Weights of a small GPT-style language model, trained from scratch on English Wikipedia.
Size: 11 layers, width 128, MLP 512 quick GELU, vocabulary 8192, 3.23M parameters.
Architecture: LayerNorm before each block, biases.
Training: a variant of SOAP for these matrices, 160M tokens.
Each number is 50 + 10 x the weight over the matrix's rms, rounded and kept within 0 to 99. Layers, rows and columns count from 0.

# layer 4 MLP up, 512x128, rms 0.173, rows 413-440, columns 0-127
52 56 53 51 60 52 56 54 50 51 47 43 51 50 52 43 44 58 42 56 58 36 60 41 55 31 44 54 47 70 61 42 52 53 54 45 47 66 44 42 39 58 50 40 59 43 42 57 57 51 40 44 43 45 59 52 51 57 52 44 57 61 49 52 53 62 43 39 40 36 48 47 54 43 42 64 58 34 47 48 57 35 58 61 61 43 51 54 62 46 40 51 68 42 49 57 55 44 54 45 61 60 53 52 57 42 49 36 48 45 55 65 47 59 61 53 54 43 44 58 56 40 40 58 56 52 43 49
67 49 64 43 39 57 59 20 34 52 65 37 35 56 34 48 60 56 69 63 39 48 44 40 43 22 65 65 51 55 47 37 43 55 50 43 72 71 40 56 41 62 64 41 67 32 53 50 52 67 20 65 53 56 39 40 47 41 51 42 60 60 41 70 44 43 59 40 65 29 54 59 37 54 64 42 53 46 54 20 73 37 59 45 67 54 48 56 53 49 53 65 46 60 82 21 37 37 47 57 44 38 52 53 43 65 51 60 57 43 46 47 45 37 39 58 50 43 56 59 48 38 56 29 43 54 51 54
26 48 53 42 46 50 37 51 28 55 62 48 66 45 42 60 52 60 41 42 59 53 40 48 24 72 59 51 53 39 33 61 66 53 40 47 53 65 39 40 40 58 43 46 51 49 50 48 60 57 36 65 48 44 69 49 63 31 47 49 37 43 54 65 58 48 45 39 52 51 36 54 51 44 40 45 28 48 44 50 63 43 45 45 58 50 47 40 44 56 38 41 55 57 66 65 49 53 50 62 55 44 35 41 44 74 54 59 44 45 65 53 51 44 49 47 62 56 59 61 46 55 36 46 48 65 59 45
39 59 62 49 29 47 39 40 55 59 59 43 48 37 45 59 54 42 57 65 43 49 67 31 47 46 43 58 47 50 37 53 49 41 43 32 58 64 45 55 69 41 46 52 28 43 50 42 40 60 48 39 53 61 59 39 57 42 74 51 67 65 60 39 52 49 70 41 62 43 49 46 25 44 39 54 46 55 39 59 42 47 67 72 47 58 46 39 44 71 55 45 55 55 46 58 60 34 61 44 66 56 44 42 36 61 63 43 61 49 38 54 68 41 50 28 62 41 56 66 42 42 61 44 55 66 57 48
51 54 47 24 66 48 39 68 46 51 55 36 34 53 33 31 28 34 47 57 58 38 44 50 54 43 35 53 57 54 47 42 41 54 66 53 68 67 35 58 32 42 54 37 55 66 57 48 41 35 40 58 35 62 53 60 40 48 44 46 62 68 37 55 52 47 73 54 33 53 49 40 61 48 70 45 57 48 54 45 34 41 51 55 37 51 68 39 51 41 46 62 55 47 69 36 48 54 41 62 36 74 25 49 42 39 43 44 36 45 48 35 66 49 43 40 61 50 71 50 52 62 46 36 60 56 36 39
56 61 46 60 41 44 54 42 47 49 56 26 46 59 44 48 43 40 54 62 37 46 62 51 57 46 57 42 38 55 34 60 55 50 53 46 53 48 45 46 65 61 38 43 32 44 65 50 50 49 34 47 44 50 54 48 58 54 69 50 50 45 61 56 53 45 47 41 48 54 50 45 59 32 51 65 63 35 60 47 56 28 61 47 52 60 36 44 15 43 61 37 50 48 36 49 42 54 59 49 45 37 56 40 60 59 56 47 66 44 27 44 49 56 41 34 53 62 60 57 57 59 62 46 37 50 53 52
51 57 51 39 54 58 43 65 41 51 50 63 52 53 57 53 49 48 54 54 46 47 38 45 66 42 48 48 38 60 50 32 55 49 41 55 54 56 68 59 43 62 39 51 45 68 36 57 36 61 60 34 58 50 56 51 42 52 51 54 68 56 42 37 48 46 59 80 50 57 50 56 45 44 43 49 45 37 33 46 34 52 66 55 52 64 53 37 60 54 46 48 47 55 37 30 62 50 57 35 47 36 64 53 42 49 61 38 53 56 48 59 56 43 46 35 41 57 40 38 48 69 53 50 45 58 57 40
55 40 57 55 60 42 66 47 61 30 40 68 52 39 60 47 41 52 46 53 55 66 46 52 40 37 49 52 52 49 63 54 41 44 54 45 73 44 40 47 63 34 51 39 69 50 54 59 49 36 51 69 30 42 36 48 48 50 43 59 68 59 54 55 56 60 41 53 57 46 58 46 36 28 56 37 45 45 46 61 58 43 53 58 52 40 40 46 61 51 34 67 57 57 59 53 52 54 45 36 61 48 36 36 50 57 55 23 46 53 43 55 64 41 45 63 54 61 40 46 40 42 54 61 53 40 44 26
46 43 41 39 61 41 41 26 44 49 42 50 53 66 45 68 50 44 36 59 52 51 43 37 58 48 43 66 59 39 31 50 37 40 35 32 41 42 43 37 57 58 38 37 30 57 67 68 40 73 62 57 64 45 53 38 50 56 47 50 43 53 39 47 51 33 39 70 66 48 65 73 41 50 47 59 53 40 44 47 55 65 57 51 57 57 46 51 40 45 61 28 66 63 50 56 66 55 61 55 41 54 25 54 59 50 49 47 43 47 61 43 35 41 41 43 59 66 51 52 28 57 57 59 64 64 48 46
46 42 48 44 49 64 67 44 63 41 48 63 59 52 51 59 51 56 59 51 46 53 54 31 72 70 53 39 34 41 29 56 68 54 55 63 59 56 34 57 49 50 71 53 52 50 50 47 48 38 35 53 53 63 44 49 51 33 42 48 43 40 48 61 62 56 55 40 55 60 53 43 43 45 60 45 65 35 54 53 54 42 36 67 57 41 48 40 51 49 56 37 48 30 64 33 53 46 53 39 63 52 47 34 44 49 52 35 59 54 65 50 42 45 63 56 48 43 48 55 46 30 50 25 47 66 51 58
50 43 42 55 49 33 51 34 64 45 52 53 63 50 41 42 53 44 43 57 57 62 39 45 41 65 64 54 57 41 54 49 45 59 59 51 53 57 72 42 47 62 28 53 50 48 50 47 51 60 58 53 45 40 60 49 44 45 43 37 39 50 48 45 51 38 38 38 45 52 60 35 42 38 38 55 58 45 22 33 59 59 54 46 60 52 49 35 52 49 61 52 55 45 47 55 55 36 42 50 42 45 25 59 58 51 62 55 42 59 49 44 44 47 56 49 53 46 58 40 62 62 53 46 53 47 53 53
43 41 46 64 53 56 40 61 48 52 47 57 39 54 48 69 63 55 46 39 23 40 56 47 49 57 38 50 52 44 35 63 58 54 55 45 48 60 51 40 32 50 56 48 55 46 62 54 41 66 40 60 56 42 49 49 63 48 67 49 45 53 41 46 53 41 39 52 53 45 51 52 58 39 36 46 47 56 45 59 38 48 51 45 65 56 59 48 39 37 51 53 45 73 41 52 54 46 47 52 51 50 59 37 46 61 28 44 41 48 53 65 40 37 37 56 49 38 48 62 54 57 51 55 46 55 54 45
63 46 48 56 51 59 50 56 38 61 37 58 51 39 60 48 40 47 40 55 47 54 42 42 57 34 44 59 48 46 58 63 66 51 54 56 56 50 45 43 59 47 59 54 56 49 59 57 54 34 48 57 37 45 46 50 57 43 41 53 51 52 55 35 55 50 49 60 62 49 58 45 69 49 47 44 47 48 64 52 59 62 57 37 58 61 42 57 52 52 50 47 50 53 51 62 33 49 46 45 44 38 55 49 51 53 39 57 48 40 46 44 49 40 48 54 42 49 38 44 50 60 51 69 45 42 47 49
49 50 55 36 57 41 53 50 52 48 42 52 46 39 55 53 58 41 54 70 46 45 29 26 65 46 87 57 52 64 35 42 50 47 56 47 38 39 53 53 49 69 66 49 30 33 54 44 55 31 60 37 60 29 46 48 44 28 32 42 40 45 54 41 51 63 48 46 64 54 44 65 59 40 54 55 26 57 68 42 59 54 46 60 47 60 55 68 40 44 53 38 45 56 43 41 66 49 72 58 64 55 37 51 64 57 54 41 42 26 57 62 48 55 45 48 53 57 60 40 42 56 57 51 49 41 42 52
48 42 69 57 50 61 51 61 60 42 36 51 27 30 75 49 49 51 43 36 60 53 57 65 35 55 44 37 27 54 43 45 35 46 63 54 57 55 49 51 33 56 55 45 57 44 44 30 56 55 60 40 49 47 36 70 59 33 48 67 57 53 38 65 62 42 53 43 44 53 35 51 50 50 40 71 41 55 60 56 44 36 64 57 66 68 41 44 57 46 51 59 25 59 59 63 61 61 33 21 46 59 41 36 46 56 33 52 64 44 54 41 50 62 39 14 72 42 46 60 51 35 49 50 48 45 53 34
51 55 51 33 60 50 63 38 44 66 55 65 30 51 48 70 55 51 66 47 79 64 50 48 19 37 60 41 65 49 46 65 60 41 50 49 60 56 40 65 65 56 40 57 75 26 50 64 47 43 48 28 70 50 58 49 59 47 57 63 93 35 62 57 32 37 36 58 33 43 28 38 67 28 41 29 36 67 55 40 55 37 70 58 70 56 65 37 41 49 23 51 43 73 47 70 45 56 47 48 55 24 49 47 37 64 23 39 43 58 65 43 45 27 34 56 66 37 54 40 46 65 05 32 59 37 61 49
51 36 36 32 77 54 57 47 54 61 57 56 54 61 49 31 49 56 53 36 50 61 46 70 42 59 53 50 40 37 39 49 37 34 59 68 44 37 52 50 39 62 44 53 44 54 56 55 59 56 44 53 37 46 50 39 53 52 56 49 79 60 59 58 37 45 40 53 34 57 38 40 55 29 45 31 55 67 62 56 54 50 61 42 49 43 49 48 59 51 62 48 65 49 53 56 51 50 61 35 58 25 47 44 47 51 54 48 57 36 44 49 47 48 34 43 58 54 59 37 47 58 45 47 59 38 39 35
58 51 47 30 43 63 46 33 53 57 50 57 57 54 52 41 62 61 59 61 44 38 60 48 44 29 49 57 47 47 50 46 60 49 50 40 58 47 60 48 53 58 68 38 50 35 50 51 46 59 58 38 39 40 48 48 39 45 50 45 52 56 56 55 52 48 43 42 38 54 50 57 67 46 43 59 45 46 61 43 45 32 55 70 54 62 53 42 47 48 59 61 57 57 47 47 45 40 44 53 47 45 50 52 56 46 50 30 56 33 55 60 61 61 48 58 48 42 47 52 41 64 50 61 58 52 45 48
58 61 54 57 56 44 43 46 42 61 54 59 42 56 60 43 42 48 51 40 65 57 34 53 41 34 56 55 53 58 62 46 41 61 39 50 66 56 51 67 50 43 43 64 39 44 63 64 43 44 50 58 49 61 50 42 61 57 36 43 46 30 47 42 44 36 35 49 42 39 63 22 32 40 56 42 42 49 59 56 60 38 61 46 36 36 40 42 50 61 53 32 38 53 56 44 66 46 55 52 41 53 52 30 52 49 41 62 42 59 48 48 35 42 44 49 52 46 51 68 50 65 40 50 43 56 65 66
49 70 58 36 41 40 45 69 50 44 32 57 35 41 50 49 42 61 63 47 54 43 61 43 35 49 49 62 53 49 54 49 44 31 68 55 72 57 48 45 73 66 38 53 35 34 65 44 56 61 48 45 60 58 56 42 51 53 45 52 40 48 49 56 45 49 47 61 56 47 40 52 39 47 52 43 36 59 54 71 72 53 32 56 35 60 55 77 64 43 59 48 49 72 48 39 47 57 51 64 53 39 49 42 37 61 27 59 60 76 55 69 34 48 29 38 60 50 41 51 40 62 45 45 68 66 48 34
66 52 39 39 50 56 24 52 58 42 72 58 47 56 45 39 47 33 76 44 45 58 54 68 44 54 41 53 47 46 61 43 56 59 45 55 45 51 53 47 58 66 46 44 47 55 55 70 68 29 40 59 38 50 32 53 29 54 37 49 40 55 53 42 57 43 57 41 59 59 48 34 39 54 41 18 44 46 63 61 49 44 32 27 58 55 81 31 72 37 56 54 43 52 63 48 35 55 62 51 50 44 55 40 37 66 49 64 60 36 44 47 54 44 70 39 55 39 46 63 49 32 36 68 48 67 58 47
54 44 43 50 43 66 42 56 58 53 51 64 46 50 51 56 54 41 49 32 42 43 46 42 44 55 48 45 45 56 45 64 66 42 58 46 50 57 50 37 52 57 50 56 57 65 47 56 45 60 70 38 37 53 59 64 51 73 54 42 37 44 47 50 50 37 45 56 70 41 55 48 50 38 44 49 60 45 50 67 43 68 43 54 60 41 41 48 37 58 41 54 39 39 63 51 59 28 41 62 58 57 30 47 36 56 55 47 53 44 40 51 54 40 64 47 53 48 62 44 44 44 46 51 52 71 31 60
39 53 60 65 41 30 58 37 50 50 60 63 43 42 50 44 51 47 48 31 49 50 52 61 43 63 58 44 41 68 57 51 54 30 25 46 60 42 45 52 39 49 58 60 50 48 43 53 64 65 58 35 56 58 57 58 48 71 51 39 63 56 49 57 40 33 47 52 38 42 34 67 56 46 47 58 64 60 64 51 49 40 70 56 53 55 55 43 41 41 54 57 34 81 44 58 53 54 45 50 46 51 46 28 40 53 72 59 62 35 43 41 50 60 55 43 53 41 50 76 58 49 49 46 52 44 62 48
61 52 63 35 61 51 45 39 38 41 56 67 54 50 63 52 58 68 56 56 44 52 60 33 41 46 48 56 52 47 58 46 39 44 62 63 49 49 31 57 41 57 54 32 36 50 43 51 45 49 43 47 60 45 56 56 63 42 50 50 50 49 39 45 70 39 50 55 51 51 48 50 56 52 53 30 61 52 58 65 76 52 61 51 63 54 36 65 55 42 51 46 39 58 47 39 59 51 59 43 50 46 54 55 32 52 52 58 54 48 39 46 72 34 47 42 69 51 53 48 47 60 66 39 38 37 47 43
59 52 57 50 40 70 45 42 65 66 42 51 54 51 45 72 45 39 43 52 24 50 44 50 57 66 48 46 50 53 58 31 68 39 46 48 45 37 45 36 73 56 50 33 56 30 47 37 58 46 49 60 44 33 61 44 56 63 50 36 40 53 55 49 39 55 64 59 69 32 52 51 49 52 44 52 42 55 55 71 58 47 41 30 34 44 63 63 53 67 53 47 61 45 47 60 54 37 43 54 62 63 38 32 54 40 60 69 57 67 47 57 36 33 42 51 51 50 31 55 44 52 55 39 33 48 44 54
67 52 50 66 47 73 36 51 47 58 38 55 58 63 55 52 45 34 47 46 34 50 46 50 46 44 57 54 52 61 54 57 66 50 45 53 64 39 45 42 64 43 51 63 46 42 44 44 46 46 47 44 61 45 57 64 54 43 39 25 38 43 44 32 43 47 51 67 57 29 49 50 50 45 59 37 50 66 52 29 40 58 49 53 44 62 52 56 50 52 51 47 36 54 53 45 65 46 42 49 50 53 35 41 44 51 43 50 51 50 51 53 46 51 53 43 57 49 51 52 38 63 55 42 45 54 39 44
63 49 36 51 64 76 53 50 53 64 23 40 56 63 53 44 32 52 60 51 48 57 52 68 41 66 50 54 57 55 37 31 55 78 46 40 36 60 55 46 46 62 46 56 52 26 29 61 39 51 39 57 45 42 63 50 40 50 47 58 51 38 43 29 46 43 33 59 41 46 67 45 62 47 42 42 49 40 51 58 39 37 49 63 54 47 49 62 38 46 43 68 51 49 40 54 50 48 65 57 66 36 44 33 43 41 32 37 65 55 74 61 54 58 39 52 52 48 56 54 52 39 64 49 39 46 30 44
43 36 42 50 53 57 44 52 49 43 42 52 62 49 48 57 33 37 57 60 26 57 65 43 49 43 46 62 48 36 43 62 57 54 38 53 60 64 37 45 54 57 44 49 43 52 54 48 39 26 55 41 59 54 60 33 47 51 53 53 46 39 40 36 62 56 52 64 45 52 59 53 56 45 64 57 43 42 48 63 45 48 49 46 56 71 47 52 61 51 57 62 27 53 60 52 58 55 38 56 37 40 62 60 54 44 47 55 41 56 55 49 60 29 61 46 32 38 60 63 55 58 44 72 41 56 44 42
# layer 4 MLP down (transposed), 512x128, rms 0.136, rows 413-439, columns 0-127
56 48 54 56 50 40 57 50 66 46 66 44 29 52 43 58 44 52 60 50 58 51 47 40 58 53 48 50 62 56 55 44 38 33 53 55 30 71 47 45 58 54 39 51 41 45 62 36 46 60 47 47 65 32 57 46 54 33 49 47 48 60 50 47 43 43 61 44 64 41 50 49 48 55 43 63 49 49 37 34 43 43 45 53 59 40 48 65 25 54 49 60 46 48 54 61 47 74 55 54 41 63 49 42 61 53 57 65 35 49 44 65 53 59 53 37 64 50 50 49 48 39 42 43 48 49 42 53
63 45 56 33 54 36 33 47 40 33 52 55 65 42 51 40 35 53 41 44 45 32 45 58 56 41 41 71 45 47 84 53 49 44 68 64 53 52 55 68 40 57 27 45 55 63 40 44 49 51 56 49 46 53 37 61 62 49 43 62 57 55 50 75 62 44 40 47 64 46 39 34 54 53 46 48 54 36 43 69 48 42 55 45 56 48 37 48 62 36 67 46 48 30 58 48 66 45 72 51 39 61 52 56 55 36 46 47 53 55 46 49 64 60 74 30 37 23 51 56 71 50 57 43 39 54 58 53
32 41 40 56 51 51 24 40 55 41 51 49 60 61 43 49 52 39 40 44 55 35 60 49 53 57 35 60 40 58 54 46 37 58 37 50 43 45 67 49 49 48 56 49 50 65 34 50 47 44 52 43 57 45 45 24 44 59 68 59 58 52 27 45 49 63 30 56 44 70 46 46 41 37 46 52 47 55 39 46 46 59 61 36 53 60 55 40 59 29 58 50 58 41 44 36 50 38 51 41 37 46 48 54 44 49 55 30 39 36 47 39 32 50 58 64 48 67 53 38 49 51 44 45 36 36 63 50
56 45 46 55 42 56 66 49 34 40 52 46 66 56 60 72 65 52 43 51 47 66 36 60 50 35 53 49 35 33 67 48 71 44 47 63 58 38 49 35 41 45 60 53 49 52 49 44 46 55 63 71 42 48 35 38 54 53 38 33 55 49 52 59 60 33 30 53 33 48 35 56 53 47 51 44 59 40 39 45 52 53 45 41 42 55 40 54 49 56 53 55 58 54 57 47 57 61 21 58 36 66 53 43 67 43 53 56 41 36 37 48 60 54 59 56 39 41 49 51 47 38 50 65 48 55 66 79
23 44 73 66 57 61 42 47 58 55 62 49 60 59 39 42 58 46 45 59 44 36 31 64 47 57 46 55 66 55 47 44 50 48 61 42 57 58 48 35 62 43 59 49 60 30 44 57 35 66 42 55 58 42 39 48 51 48 39 52 45 26 38 35 57 58 64 36 63 36 58 46 54 71 60 48 62 56 48 38 54 49 48 46 47 44 57 47 38 48 40 47 72 52 55 54 48 49 57 55 47 55 49 55 46 39 44 56 59 72 42 40 53 61 47 48 42 34 50 52 49 52 39 44 43 63 51 51
41 52 49 35 38 47 53 62 50 48 58 52 53 51 41 53 47 60 42 63 61 41 66 59 58 86 38 52 38 42 47 49 42 55 51 40 41 45 58 48 29 63 58 40 52 70 44 37 46 57 54 57 59 48 48 57 53 48 45 37 62 48 48 64 59 53 44 53 62 53 58 41 19 49 65 45 43 52 48 33 34 35 48 54 61 48 66 50 41 42 52 79 62 50 58 52 27 55 44 58 51 55 58 68 42 40 58 55 53 59 43 33 50 59 70 52 49 35 54 52 53 45 36 68 58 50 59 45
47 49 42 66 36 69 44 52 52 42 64 45 39 41 39 67 55 49 47 38 50 46 46 48 50 27 36 48 39 53 56 39 49 49 69 39 56 44 52 44 36 44 63 79 53 27 62 51 38 33 40 50 41 56 55 35 58 69 44 66 57 47 55 43 44 57 46 36 64 55 56 51 44 45 58 41 49 62 51 35 37 44 61 46 49 27 52 38 41 49 67 60 50 35 54 64 46 67 41 67 50 56 40 35 57 50 47 52 53 62 60 53 59 48 58 51 38 44 55 59 50 37 49 56 26 40 50 67
45 65 64 63 49 67 28 58 57 57 48 63 65 47 46 52 57 60 57 44 57 59 58 51 58 67 50 43 41 44 51 59 58 42 41 40 37 31 62 41 64 46 57 36 47 61 50 34 44 43 57 51 60 57 52 59 53 44 51 49 32 43 63 53 55 43 44 53 74 36 53 49 59 60 66 46 54 44 57 46 49 34 48 42 56 42 40 57 47 64 55 54 52 52 56 54 40 64 70 67 68 51 51 52 58 31 27 64 61 55 55 33 39 55 49 62 49 33 56 52 50 48 51 64 46 63 57 49
38 53 40 52 47 30 50 46 29 49 48 40 61 55 47 39 73 40 61 64 46 32 53 41 62 37 31 56 67 34 42 38 41 51 43 51 66 47 56 49 48 58 45 65 43 35 45 36 66 48 55 56 45 50 49 33 40 44 43 56 68 58 41 53 37 61 43 27 51 23 48 44 25 54 54 62 39 59 38 43 38 37 37 56 37 52 54 34 43 38 48 54 40 46 52 57 66 32 52 54 58 39 57 27 47 40 45 52 49 53 59 49 58 34 48 71 45 38 51 35 51 41 50 55 40 39 51 63
40 60 40 34 66 45 49 50 49 48 61 59 42 72 46 33 34 54 47 37 64 43 68 64 53 36 66 48 38 54 39 61 38 36 40 59 56 39 44 43 64 60 56 45 56 48 56 68 41 32 41 44 48 58 43 57 34 45 43 43 53 60 61 43 54 39 44 55 47 53 53 53 52 61 50 49 51 38 43 59 48 39 60 51 45 35 60 42 64 34 39 42 52 60 35 43 53 37 43 56 63 51 53 58 54 47 46 54 44 35 52 42 37 45 37 49 45 50 59 26 42 47 50 61 39 46 37 53
50 50 66 51 49 54 55 55 33 57 52 37 49 61 49 47 36 54 45 61 48 51 46 50 58 39 64 46 49 61 48 55 52 46 45 44 56 49 44 46 48 48 52 61 51 66 43 67 52 43 58 55 54 51 49 40 60 66 61 60 46 41 49 43 50 61 40 48 63 46 38 53 48 69 47 46 55 57 61 62 60 48 57 50 52 50 58 72 40 50 49 44 60 57 59 44 45 59 48 30 66 62 71 55 43 46 56 55 40 40 43 53 50 41 51 55 35 46 46 56 35 55 54 54 62 55 62 48
52 50 47 52 44 32 48 46 52 48 49 61 49 47 41 39 45 32 46 50 39 42 55 47 42 51 56 54 52 54 42 48 45 36 60 45 36 51 69 63 40 53 46 65 53 47 36 41 44 41 60 43 63 47 48 44 33 37 45 50 48 48 55 44 72 48 40 38 38 38 52 37 51 39 57 56 36 41 42 55 37 48 42 70 46 40 47 56 49 52 65 58 57 52 67 43 41 44 30 56 53 37 35 56 65 39 41 48 35 46 59 35 58 39 53 52 44 48 48 34 69 47 36 48 37 18 48 54
49 36 46 39 52 60 55 47 65 46 49 48 54 50 54 48 51 47 44 52 43 52 57 49 55 46 44 60 43 55 64 44 47 47 54 51 48 68 36 46 52 47 31 53 41 42 63 49 44 38 46 56 67 40 46 45 48 50 49 48 41 34 51 39 62 51 56 68 56 56 45 51 35 38 50 47 38 45 28 52 42 80 47 43 53 55 37 45 53 51 51 65 29 46 56 47 53 68 52 58 62 65 45 53 41 59 51 56 63 47 42 50 59 34 64 45 48 45 57 42 37 40 49 30 31 44 49 42
46 45 67 71 40 32 54 43 52 47 52 35 40 61 46 46 52 45 37 62 64 56 39 60 55 63 43 64 66 51 47 56 36 65 55 50 56 53 56 51 64 43 36 61 51 58 48 30 40 50 43 66 61 49 44 56 57 47 34 55 60 53 45 44 54 65 59 41 36 54 19 54 52 49 45 36 56 49 40 50 35 46 68 35 54 25 38 54 47 41 57 57 49 46 61 46 51 38 23 61 52 47 41 51 38 36 46 58 61 59 48 56 38 74 46 41 47 52 43 37 45 59 43 53 45 39 52 54
61 64 47 36 53 51 50 41 34 52 40 49 61 44 44 48 48 38 62 43 56 48 61 64 53 54 44 44 51 52 39 51 48 45 64 46 53 36 54 51 47 46 38 47 37 34 64 29 44 52 22 77 49 50 51 43 63 49 30 39 50 45 60 49 54 22 48 35 60 49 52 49 47 70 60 45 54 46 48 52 53 38 54 71 50 41 42 44 61 63 61 49 60 48 55 63 51 45 61 78 64 70 47 61 33 32 68 46 42 52 39 55 71 41 54 51 62 50 61 50 43 34 65 51 45 49 58 44
26 42 37 56 54 49 55 51 44 72 76 45 46 46 30 60 50 55 34 72 71 47 60 71 49 73 36 56 44 40 39 40 69 42 34 19 28 64 41 50 60 57 48 19 59 75 32 47 43 70 62 24 78 49 55 60 37 27 49 45 84 36 52 68 53 64 32 59 21 42 33 57 71 23 68 19 29 59 53 55 30 66 53 43 58 40 70 79 45 45 49 60 48 78 47 78 54 73 49 45 38 00 48 46 51 47 34 40 53 69 79 43 24 47 54 58 58 46 76 03 60 51 26 46 63 40 57 50
39 33 38 45 47 59 46 68 68 42 46 42 55 46 55 55 55 56 28 46 63 60 50 58 42 57 58 62 69 61 47 40 60 62 57 57 56 56 56 53 50 66 43 33 58 47 40 48 45 60 56 35 69 37 37 47 49 55 50 63 72 69 32 51 38 42 62 63 65 56 26 46 41 39 41 52 44 41 59 60 52 64 34 47 38 52 41 66 49 54 62 53 71 57 42 45 41 50 46 34 74 57 69 63 47 49 36 41 66 35 52 53 29 57 60 59 53 60 53 29 43 53 52 61 50 41 58 40
42 48 68 48 43 58 43 53 48 49 55 56 50 58 53 53 56 62 54 41 54 64 68 42 41 53 51 64 46 53 49 45 46 50 45 52 39 47 51 43 36 49 46 55 32 52 57 42 41 53 54 38 56 53 56 53 51 53 40 39 43 44 52 50 53 61 52 56 56 43 55 59 62 41 57 56 49 66 49 60 64 51 39 52 46 44 55 64 39 51 55 46 40 50 43 57 56 65 52 42 46 62 60 52 61 54 73 71 55 65 61 44 51 60 55 34 54 46 65 51 40 57 46 37 46 51 63 53
48 54 54 53 38 58 48 35 44 45 39 39 47 56 51 42 64 45 44 42 46 52 42 25 54 45 50 44 46 50 47 46 42 43 44 51 33 39 47 61 42 64 50 49 36 72 47 46 64 37 64 53 48 52 63 43 50 47 57 54 55 54 45 61 50 34 52 49 51 60 52 39 59 37 53 51 61 58 71 38 60 60 41 53 61 71 57 47 52 43 51 55 49 52 46 34 41 56 66 53 36 49 68 52 52 32 32 41 51 49 42 48 41 44 44 45 52 62 69 58 61 47 49 42 52 46 46 33
46 42 48 75 38 34 68 54 45 38 33 62 54 64 52 57 62 45 37 45 33 64 39 51 38 48 42 47 47 58 41 59 50 54 41 42 66 38 76 35 42 42 50 64 65 38 45 49 66 44 51 74 60 61 49 47 29 36 62 42 50 54 51 37 62 41 47 46 38 34 38 68 63 49 38 35 57 58 44 48 32 66 57 47 51 48 65 47 52 58 57 48 58 19 58 81 47 55 47 52 63 53 44 45 46 40 41 48 53 54 42 38 37 46 33 53 56 40 35 65 68 49 40 64 45 46 55 45
39 49 52 40 42 64 47 54 40 56 27 51 40 57 38 52 38 42 42 33 48 43 47 63 51 77 33 48 43 72 49 44 45 48 59 42 53 60 49 54 45 71 46 46 57 50 44 44 61 56 33 44 55 45 61 59 52 48 52 59 14 63 37 62 39 59 53 30 54 49 55 47 55 57 45 55 42 61 52 33 63 78 39 57 39 36 57 38 62 44 54 33 43 57 48 63 44 49 55 60 49 48 70 25 40 62 58 57 50 44 34 53 43 38 47 51 56 45 41 74 55 41 47 53 50 42 56 60
54 42 63 49 56 58 49 40 58 41 40 45 47 55 58 35 37 52 63 55 59 57 50 33 52 54 41 55 46 63 68 52 37 57 50 70 48 40 67 47 59 54 50 57 60 48 58 43 61 45 68 44 57 59 46 40 34 45 56 44 55 51 40 38 53 61 51 70 51 51 50 61 60 50 63 51 41 59 46 58 42 57 48 45 52 42 64 50 48 43 51 42 53 64 45 44 60 48 50 53 56 42 53 49 44 50 54 41 35 56 57 40 57 41 48 61 48 42 66 54 46 44 42 53 46 37 52 41
56 52 49 48 52 53 55 42 44 41 48 34 60 53 69 52 55 63 52 53 57 70 42 63 53 44 55 47 52 67 35 43 35 60 62 44 41 47 58 33 54 41 50 57 65 54 58 50 44 55 53 55 36 50 48 51 63 54 57 52 46 56 52 53 45 49 28 45 52 37 61 38 54 43 46 44 46 32 63 40 54 48 53 56 41 40 58 49 51 62 41 50 44 42 54 39 47 46 52 65 44 52 38 70 44 49 58 41 37 67 50 53 44 47 42 40 48 49 66 32 54 57 42 56 43 61 63 41
40 48 37 60 38 41 45 56 54 53 61 43 47 49 42 55 55 49 48 46 51 51 52 48 59 54 41 53 48 68 44 54 48 66 42 55 43 50 36 40 42 41 49 37 52 54 61 55 52 46 70 37 51 51 51 36 44 32 47 47 59 50 53 63 57 48 47 57 50 48 51 57 53 54 64 61 40 53 41 30 35 52 44 41 51 35 60 60 51 18 61 57 66 64 33 48 62 55 57 45 48 41 60 30 63 46 48 47 45 60 56 58 75 57 73 34 32 46 51 44 50 62 51 56 41 34 54 64
16 60 51 52 60 45 51 42 43 52 66 45 61 63 48 49 57 56 44 56 45 48 46 47 59 57 54 54 58 46 65 48 39 52 59 34 48 56 50 50 27 54 50 42 45 65 53 63 34 54 55 58 38 61 43 63 44 51 38 51 44 42 59 69 54 51 44 45 30 49 45 47 57 45 51 37 28 49 39 52 33 46 50 39 45 63 52 54 51 40 41 48 42 86 48 34 70 57 47 44 49 57 51 53 40 47 45 54 58 53 51 44 62 38 48 48 50 47 55 53 64 47 57 50 46 45 54 40
59 35 57 56 55 56 55 54 46 48 39 48 58 57 68 35 56 59 41 35 57 47 50 55 47 52 48 54 40 57 61 51 56 66 42 77 49 45 53 57 55 65 57 44 57 41 50 52 49 35 44 66 65 64 52 55 45 53 35 53 61 68 40 60 55 40 55 58 48 71 45 49 31 37 44 49 46 47 53 52 45 50 58 50 52 50 55 55 68 57 48 48 62 49 36 43 40 44 56 51 52 41 60 67 54 63 48 44 58 49 57 49 56 46 47 60 44 62 63 40 64 64 54 46 47 51 33 38
51 49 57 69 56 56 51 61 60 55 55 56 56 56 37 68 76 41 54 71 63 44 54 38 37 38 55 50 59 37 52 49 54 48 68 54 44 52 61 51 49 36 47 41 52 38 48 28 48 50 38 52 49 59 45 38 56 62 62 46 52 58 46 44 41 36 32 47 52 45 52 48 54 50 47 57 39 56 39 49 39 60 53 48 63 58 55 52 51 61 60 57 48 51 49 59 57 62 59 58 55 46 54 52 63 46 42 51 49 55 58 55 49 37 66 56 42 50 48 49 59 50 61 52 42 46 43 51